Weights of a small GPT-style language model, trained from scratch on English Wikipedia: 8 heads of 64, normalized queries and keys.
Each number is 500 + 50 x the weight over its row's rms, rounded and kept within 0 to 999. Layers, rows and columns count from 0. Numbers have three digits each. The size before them is the row's rms in percent of the matrix's.

# layer 4 MLP down (transposed), 1536x512, rms 0.0417, rows 507-532, columns 128-255
099:465520464512496494445581414514452578577456508540462465448516569464443424497432524368540418540568546527499466399416453501447610505513454440530465517515489601440424489571400516528474466472499422433600559569454539588512469488404537456571588440631458564463511466573439572444490446470529438492464513537527618441474571458411509427513530463503480515456449411509461505587496597440578447516506
081:509539503524518526474550521592586468405637511584466477469488460558544399499501546520486426554473434480445429508391496538445495450631445564425459449523478530440492395399504404625554402493480526383564484502506503548537539492508532469547439514490455538468413477645488509458480504542489533498475502462485440457473438438558540481501541556519478524514552468417521450494471562427522470582465
068:548542475516506577445472383468614518533602484540435524545421490479505563450522439549467547419502463507611496526595518568487490527496468413444444503540483560503477515586430509506506520473451497531485496507469486575494433513477545450506518562495460436401434542503538425446482457445550391559504480474492580433436478523489505605488544596450629524592485509519453495503647493548622505521436
073:543489470546533469562528496557491523509462518518529453515578524470485448465576528450487507505494463481465537392503453489480556474523469398478586492388541582456462458396579571462456466444457530515610452504453560568523467493534518489506493601531439489566519477335580518476506517518606607443568582420502499490564461453581543512455491509577439490481603530494482517540529580517532473573465
064:450508464458528568529527479535556448504534422517514496523441477523513515450540479553527393540421535541543470464502525556521490497498422437518557564382583546500498537559445489546541573464555470476587505416434496479489509447550483421398484494523547538572540456473482505529518506533579534500468503463510505560569612403499449426438514446601540598489478555551570437592571477551475464550485
121:441472427432421540438556515578510427490563554495554452548565469485439452446472548498465526504477562634455483450465508503442485505529516472407524434536488586478551519410490462505536549546521382554522480565554434496523453510461540608513519445458575499464490507506540538518504388500509558554495457565487543510570467553430499539485527478539606430579490461499429500527512435572509458533535
082:623512521472487475498544506513510469552503488558551482508525530477543468592519528431427514452541442474456545424472414507446472442511610478435551480526445464505499501535569411515573378514481536472497467588478527554423507516518459521335356542518471518556560466444538493430471528477491620459513488540457583577470449448494485520450480496555465498490369508572437482417474532469613529510512
076:498507426446484465476525510526489466586503447514475456470522464584510532366483589524505502409518511517554399452510504551465546612500487526444550502535560559533558414500528598478411546517483439437589490459551575450529464497555438505540482535486547555426601518500434512510490524467544566461410561429492505365507474441513499484510481352574516507496489536542554562395503500448518483489512
149:449496402375523438486483512450514481484541550588554524530491394494488507509506560515522506553485493552483549544614530450527538583579506519449533386556535512479538446527442550550434498502545426546518500586440551461460449546465461477513513477513516428450441510522490485534489508608474489436596489455465527494475438588431550460467419477480466446426531469561562428514490507536527479534496
078:474517424524551478459493509499477436520497494560506565477398356538421385479478468478408410508491489546518614546464484386385502507525546457462547506475444483465423461462578517529499496573457574515453472476570443469517618529459471478558538415612493568411537541415466530405528426430494505527489482461495538489509569492473461530469435639484579467555380516499517604622454457472513465525543
085:487531394536520515541502512610458551572534566509422506544420442465475540539506540513501581522522468520505416493449560441545528457523521542405407540562376521501513478535503443563506492594458597529508493527459539490529491593459368488525540536503493493482543452614518546416457569429551524530470510507513529475607459540424563461504491514522484460565541540558480523473461438569458412508543
144:560492577482487428500490451472445548559464459514450606456536456495433497507458515556490470419553500579591527439506501514527445474517523462426555515514534563521502399497516462516550474568498504520503520533528490627504446511364526419444484546481521477459528505493491467603482505640586489380500524553497434475418491526471502539460507582564467496430519519425532445475543489515458548552476
147:439514495506542517501423418508501475452537460541450553519523544416455494453532625458501607558523492527505513452462533443500489451494479521454443551537468493520475439494515520461542468575539466513468483523482418485479493578456516577478476555503430525500549470470485451522524473429510453566596572474472535482432512500451518599514464538506521474524569579489510582501499473512482570438586
033:573555430554536610502521502479420466582458531523449459508501410427443445519559590519559518434457507496467405427485439426470434518424470422456570525558512471511535507493487546484487528643473476519567498532466521516455546574550638439539471455378516466517519501514596493524520529441623506498437540469492533487440457506476574489519531488505603426501474476536551614471528523460492525562468
094:499484479544445423484535513427521424495544424522429504536571568467517512527511439474400544476476460595469432483522432492511513544461362539415537476489501596591462549496422546524463418519577497496452442509517433578456555528469531538486532545556557493583570555451462488429605466431474559548540577473434489452473426453569606559390563501483494526517529458487474536529481444466434522463462
144:483513632575454511447586595518541498463534519546430505532544498418531437490481424571416490523548540485546495462556514490406570517508433430543534547460456414489422411551548439621487544600499473468463433565513516461511545527471511448509478558605529493495595559391459492543511447519524496536542540473470536499471482492532497581483502456573494515518469441478515441547519500541567596478478
077:546551476505502578490476508573524393498517438486486480461601504519559502523550479501381474519478580484461509524458454488568528541481579531445481485483492465577500506462537497510581559487468384434516492492524514526502553569556445561485465470505361491523587482483575482564434560512505500515558464478568393431521459507423638526485560490504491548501498480521462565443463535533539496467471
078:483554580550587483486447525570506590557518452489367516491516447458449470527426476487381514519429543471466537444513522436506511466491433444438446465559521590516500503465423496468504548510437613432451446475523494477526450412457562438522542476474468458430544472500499515546503535446479474494380560458524627562485507478555518499577433590525416495529664472472467494492495613454455438364461
092:594538503542472494518623466490510586498469420513497544536526538479497422511420578444494401579476462436562564439543498501466449596439573486530514399467473521563487487527497522498549494504546543477474434527476551520550582539592513536551549511511525527572506518487496451448483511444455665502573475544506545511461512568471484543548455476460467442440475486438408515529502520590568469519539
090:453638534462481466568448499444507437518462533563559578517493465521464443566413453476469413429470486438527461447500418491522496484543641389472514532395445639369625422511476485499529541509505503534532506546484463522517449500489512535564525393479509585511526484536556425541534431565530524455594493378440547370467476478489480531366404438540523510431502424560530405540459552559525577461557
080:560587555483558423462514539519481553600503533553555572451556508482486478508468453525514453537526606458461503529567573374538480499495510406481517612485521504466514566562517500469482500500499404465530512517507434464544479562481507483478569575474453553449508573548495475422490452517546558499540520492547476448595563483469441411419522569560570469426470594501515495448529562536571559533554
085:457520594536522499437477491585462570515572472560406537507419449457458419438433570435470449430438577557477549448493430544512473541503481549545502506486402462472577452545551459592521485500581443485516440601526498459470520470497462488433523468476460533436541504509515480540446572388484540396499509577474512577583498416571471526434519529557460508509572544428445558405499512540397484487522
064:497645486437486538559405511540577423494475441502471467494510611512417389525518476499465473434487425505423573460534478497523474566503586447438527484537526539446545454513391497471465479487494507495474533564486499441507425511443506487548588447513491513491561579575438607489426445389532498511415474451452455590474399480465425535543565460502562508465444422448449537451460485568465478542563
090:535546524501497432506502516492517481617459462564508530517457411476488581386519504502457476492505586483580506615556510562526474560451557479509499442475489564501507500455515498503506562541494563445507440506484460549494416523408460562534431502485519483442551521493465619523546494401506474522489585485438575501467598475418402546543553614472525501575490478450457520468463527500520464584498
090:458470449489582521473554508479523492421499479580455589487568446510465509458504443427454449469465520459486517508561469506482449566531473538505472501511511515509512510479580524546455478486420517500493568484452493543518450483508490473549509497502549532477515571508473523476499565573453388581456470453497526468477503446534521542484441578562583545512492544519524552506524489397402520412507
084:488520448554495546547516458439456513536586566491506453450474578507430485503504511550510606520468497545499487530496579529481522529517578448434582498480551418502556513478496563508600478431539540470501549447533438549494529496453512572478536386543441460548409522543476451509461576561451569522446580636497532522534520461449443451491461497543534429513625544475549485602480426463491483523529
# layer 4 MLP up, 1536x512, rms 0.101, rows 508-532, columns 128-255
070:490553476355498512464547460563532604501450542469494514568453524473637574582465506464408535446448481439491373453507466522532519523474553519478494409490540559502444543471512477378468598510492575484507506541435492501494454511573447531481473480456541527468495458462560497526509514480563518486498468511575427500515498514446513527506487529427544541513474438549546455508533447522540528456446
072:516432444353465537565550578556430479526549522533514467577514534533503519440490542511593500429499480558409479452531489594540581513504443511484522475544498507493457492480425551447454485539440459489512525587475467503588574500488470525474417603436533355593538587511507473501496379536488642504537528499470557466400433498558436452619471477496495467472599509446617553474606509520441499473505
073:564482451473448543600500513593529502445523515507452490537439494485555557546485575609562500448410574475484500470402569449534499524532468452600533568527487460514547591481408514469540532434483439511475448398481449498390519501502446544575452518505525535513507554472471398418494491507536542488511494545569540504445424500473502559530541581476481514494533499501525490424530479420526541437459
049:535448448440501468445524465480490540467451498442482492463611475605514466565430452512506492479519413444509551459481393596626452440454463533527452494537419554468485480525500544522671542552467543484459511494594443483540559573544541557434497410491519476504420518448449556544471338469481521562587502547502528467525341436542537544530540448440456435526495506487532465431502571559417552555442
127:526501409487450522435493546535502439454389430547527429443429570457468483523511481534516469481516499522575490484522507472530485509592468546491480463443526528490531320568607520557422470465531623515502565585563467621640483558566437568486457475525517538528557521554451466496474486590482553469470513528577464537482502427605508432437580502391616450550514459479476549537518478575560521403425
079:430554481511514403535439555512583394528461422449515512554526537541528560449575452562568483482509507433514553445500534386471433583579498590499448509432563477522562520469471567554528450550467563401483526428554499505443475564534426511589542475584465456553515580458484525533411488512545508538523481470431545479601468463471533517562570510501518436546514532461576470568516487514558436464477
087:595481491542494578578528463534478538481467511489624588527561535518493392494492495510467503534516516506453428486497467501530474474563512440544509522460487511526464541405537543417516553429534572525472477496517494538504374461589488497463510532464418527505506504435551471556573528518503471524508516519585374525496477548622492638593564532517421547605526516537589472528582576500448466459549
156:529460570501496444564531510552523557490496581489501508475485509482566493443556428467555441447419454514480522440392541572381526452415507503611526548461470516446614524573530508527531395516476531388469530394519499491501472538434488565538529480590464525530471506520586515556476456553502563553465476500492509453550476445523498544505502592534518518495386434477531462586577482472549567517500
076:536537526444488577365444467503502501429571492506565392561418525456429495422494508510544566503524541518503481514463517572556473523511439473502471496418504392490502559440494500489450465506448504464495463484432479434497486511580466518484422483450515522450497498504569462560468469578422457521568479487550577488475469518532423459470543505538492517424524507500488492520483564549423545563430
069:538444422459493386509600554526454486449393438471564566435485604436494498528456502505552454497523475499377459566587537563531485455544485500501416509540546597547528544426448513460517522521465484435550470475451569385481504470587523488432558499565524555529476602443537527537474549496497512437458386427477541551520484507482460475528480406486591510425476481437427527424413439514434423453504
119:389570470542568519526531537480430502531487535485525456527531457513524525585547623492495449539583500503442429583533451517513521554511611545532509519518458416538494524402500503518457485490502488520427504545552428549596426556612514527445545500546467588540480580505494465449515585525469533592530429592510465535473446505430483474503502582542553462485494463536442438554523419477446462515519
139:453489504520437540417523425509390521494536477408554500439511583510528537519507433430441554496473477516449435507503533528475557542492468575426538544496570510468572392500532444542446502454439577534522538499537432479491565480565472450431493449437464493478407499541487511594534460502572524491507462558540580645417487530542529473454495471469429499451505455553530510476549462443500440483485
037:552539465544468491501455523579527519476518482455597490494493517468573510527376439492428477494545499492556504510494491519598503431448497497484499545524442370458457549518485483476470529496546546540421530550501450425525558516530467443539499463495533498472543564505516447548588533569495462511454524499445494475610467531399497556507615537538413557537460499445406437550535528558538501520475
100:498466504451496532482523542484466574524455577496567473527535579465461588448533540503484533523474534524447524486543522494540464564515541560504505538490457490461522449513553512586487538611486479533559583447524603466538570498523550549493469531525527563405434532582532472515483510435515456536548506542496484516450468436500486479543522512507460464463490505521551588462574530556432536565514
138:428477493479555511459502493540505456481526539526494514494405524499541481543537459496484536412502516530462574489483588487534513517480513483459551525481472441572544463561585506440435468517441530462502582466524421495492536541564461526384450587469474529471465425464519566533517497566511590499444521528478497476493473405514535546519507435477506478473467466492451479564557471556457499429436
073:487503351400470505537514508513527542474544464526553530476442508573484451519460559645572558471436607527444487540428521545514521482494484451534484407519464548540501432544515544490455495534458576570506449489493540490532523429563556477493462518605490442541518499515525548502403440520529498495438439561523482547460533503583458419540598521495511604467469445491551472556566483566486530535590
066:609530485548457526573438538476502462493482602536519510490413453495518573524464429491587501446461470491492538585495501449454500411466495537506574450558489540461467524572613495553473454510485508535467474525476499509541516453540470466496505485432509536541560409537557436519542569504513525505466388555520507488555499526425497608370536471363529509499561503487461507456499554528524513540529
097:478445503530473467545442500485451480457438494623479547496447503596514469495460504592510573540506541438509472496491436544540379467468495530552537568584553500493587551488554401498525567521511505523555586519567528443542446476437501468437529505554437573514487515547575536509462485536524569531491481473514450475554532510452513475543538519456470467506491479553465491524538454492522549557444
102:473446452561503419461608504467494431438518543552465500470496484525462510636499462518525431581459506530510494459519438455515497507497595516536470430543510552538507466430470526531481487515460452411467523476521460489489419505380487559446508447497596543572558454536499566504440423551513501594534400371488597456550449444562485460558444471411541454422498528451504463436501501447448504525470
071:468451532430419555437471511430510541441433493518551473462536491476460528483427547488554572505471508477480458486456522516597495405452476505531512504430458510513481519498533576425487495457560577503477534519471470505540498516494520492537526532490553475535417416508512468497456463512507471485495502508508452495504533517506395468423416464396475450426518516442520492607448433557539562505491
083:516495428511482493549462534510427446501503488504494530468541433437530449506498547565538445496475438551554575635417524464486494600452524520538574494473504595587514454488436454480520549485480526458555465534420509505496497513502500449510447535437618570522517538473511469612490457466560355496530447464559577494435541473490438515431465548471427505549552447551467579468451480507499390503544
054:553407504443585504468451385469538451527506494510611502516485545475465411468378551546530503476508450523475506417505562511513533557488411494466461464546422402499507536508504430534495516481547432543506471586467477424502506471495531495565476478459539490440497485470510599552524523501501481481518464496564470529532478608444589549596522435519492491502492481539537482494530526413496523501454
094:466497467438471509530436527557572482472556550557388535387488534566591425568390588546546486505423544527470592532558480448471436581455388508546518398524457447493543561478565547462589544489463503420388532500524578503468438534567430601512606488486534510564530464511513509513481464531422473526525495498563471550491481495509501473538517491433528537521506481554518475415484456528392495470471
087:630490439477530534466532544510487461494517570474498477398407568521513625524476491507542547419532551469486518481472526583548469498459418383489509489455446544612491528417451447494484457470543529505505541455497539397544548526485566561525446470465499517546477538539484650467470522431446549517498461654578472451561555482493448380479529499400463480442430532471442528434486471553440480460510
074:524451479438491538475533474524548476526520596409449514507416470414530580584466480494485509465479452417446484557477442514476566440493541434573437560396437515503500548504544430503466585487471479438467413456477407445509391458496454545491484488494480540533482508534412531457468608469515449585515544487495495536542517409509547495496550553570498489535523588463589467437446498500509454510515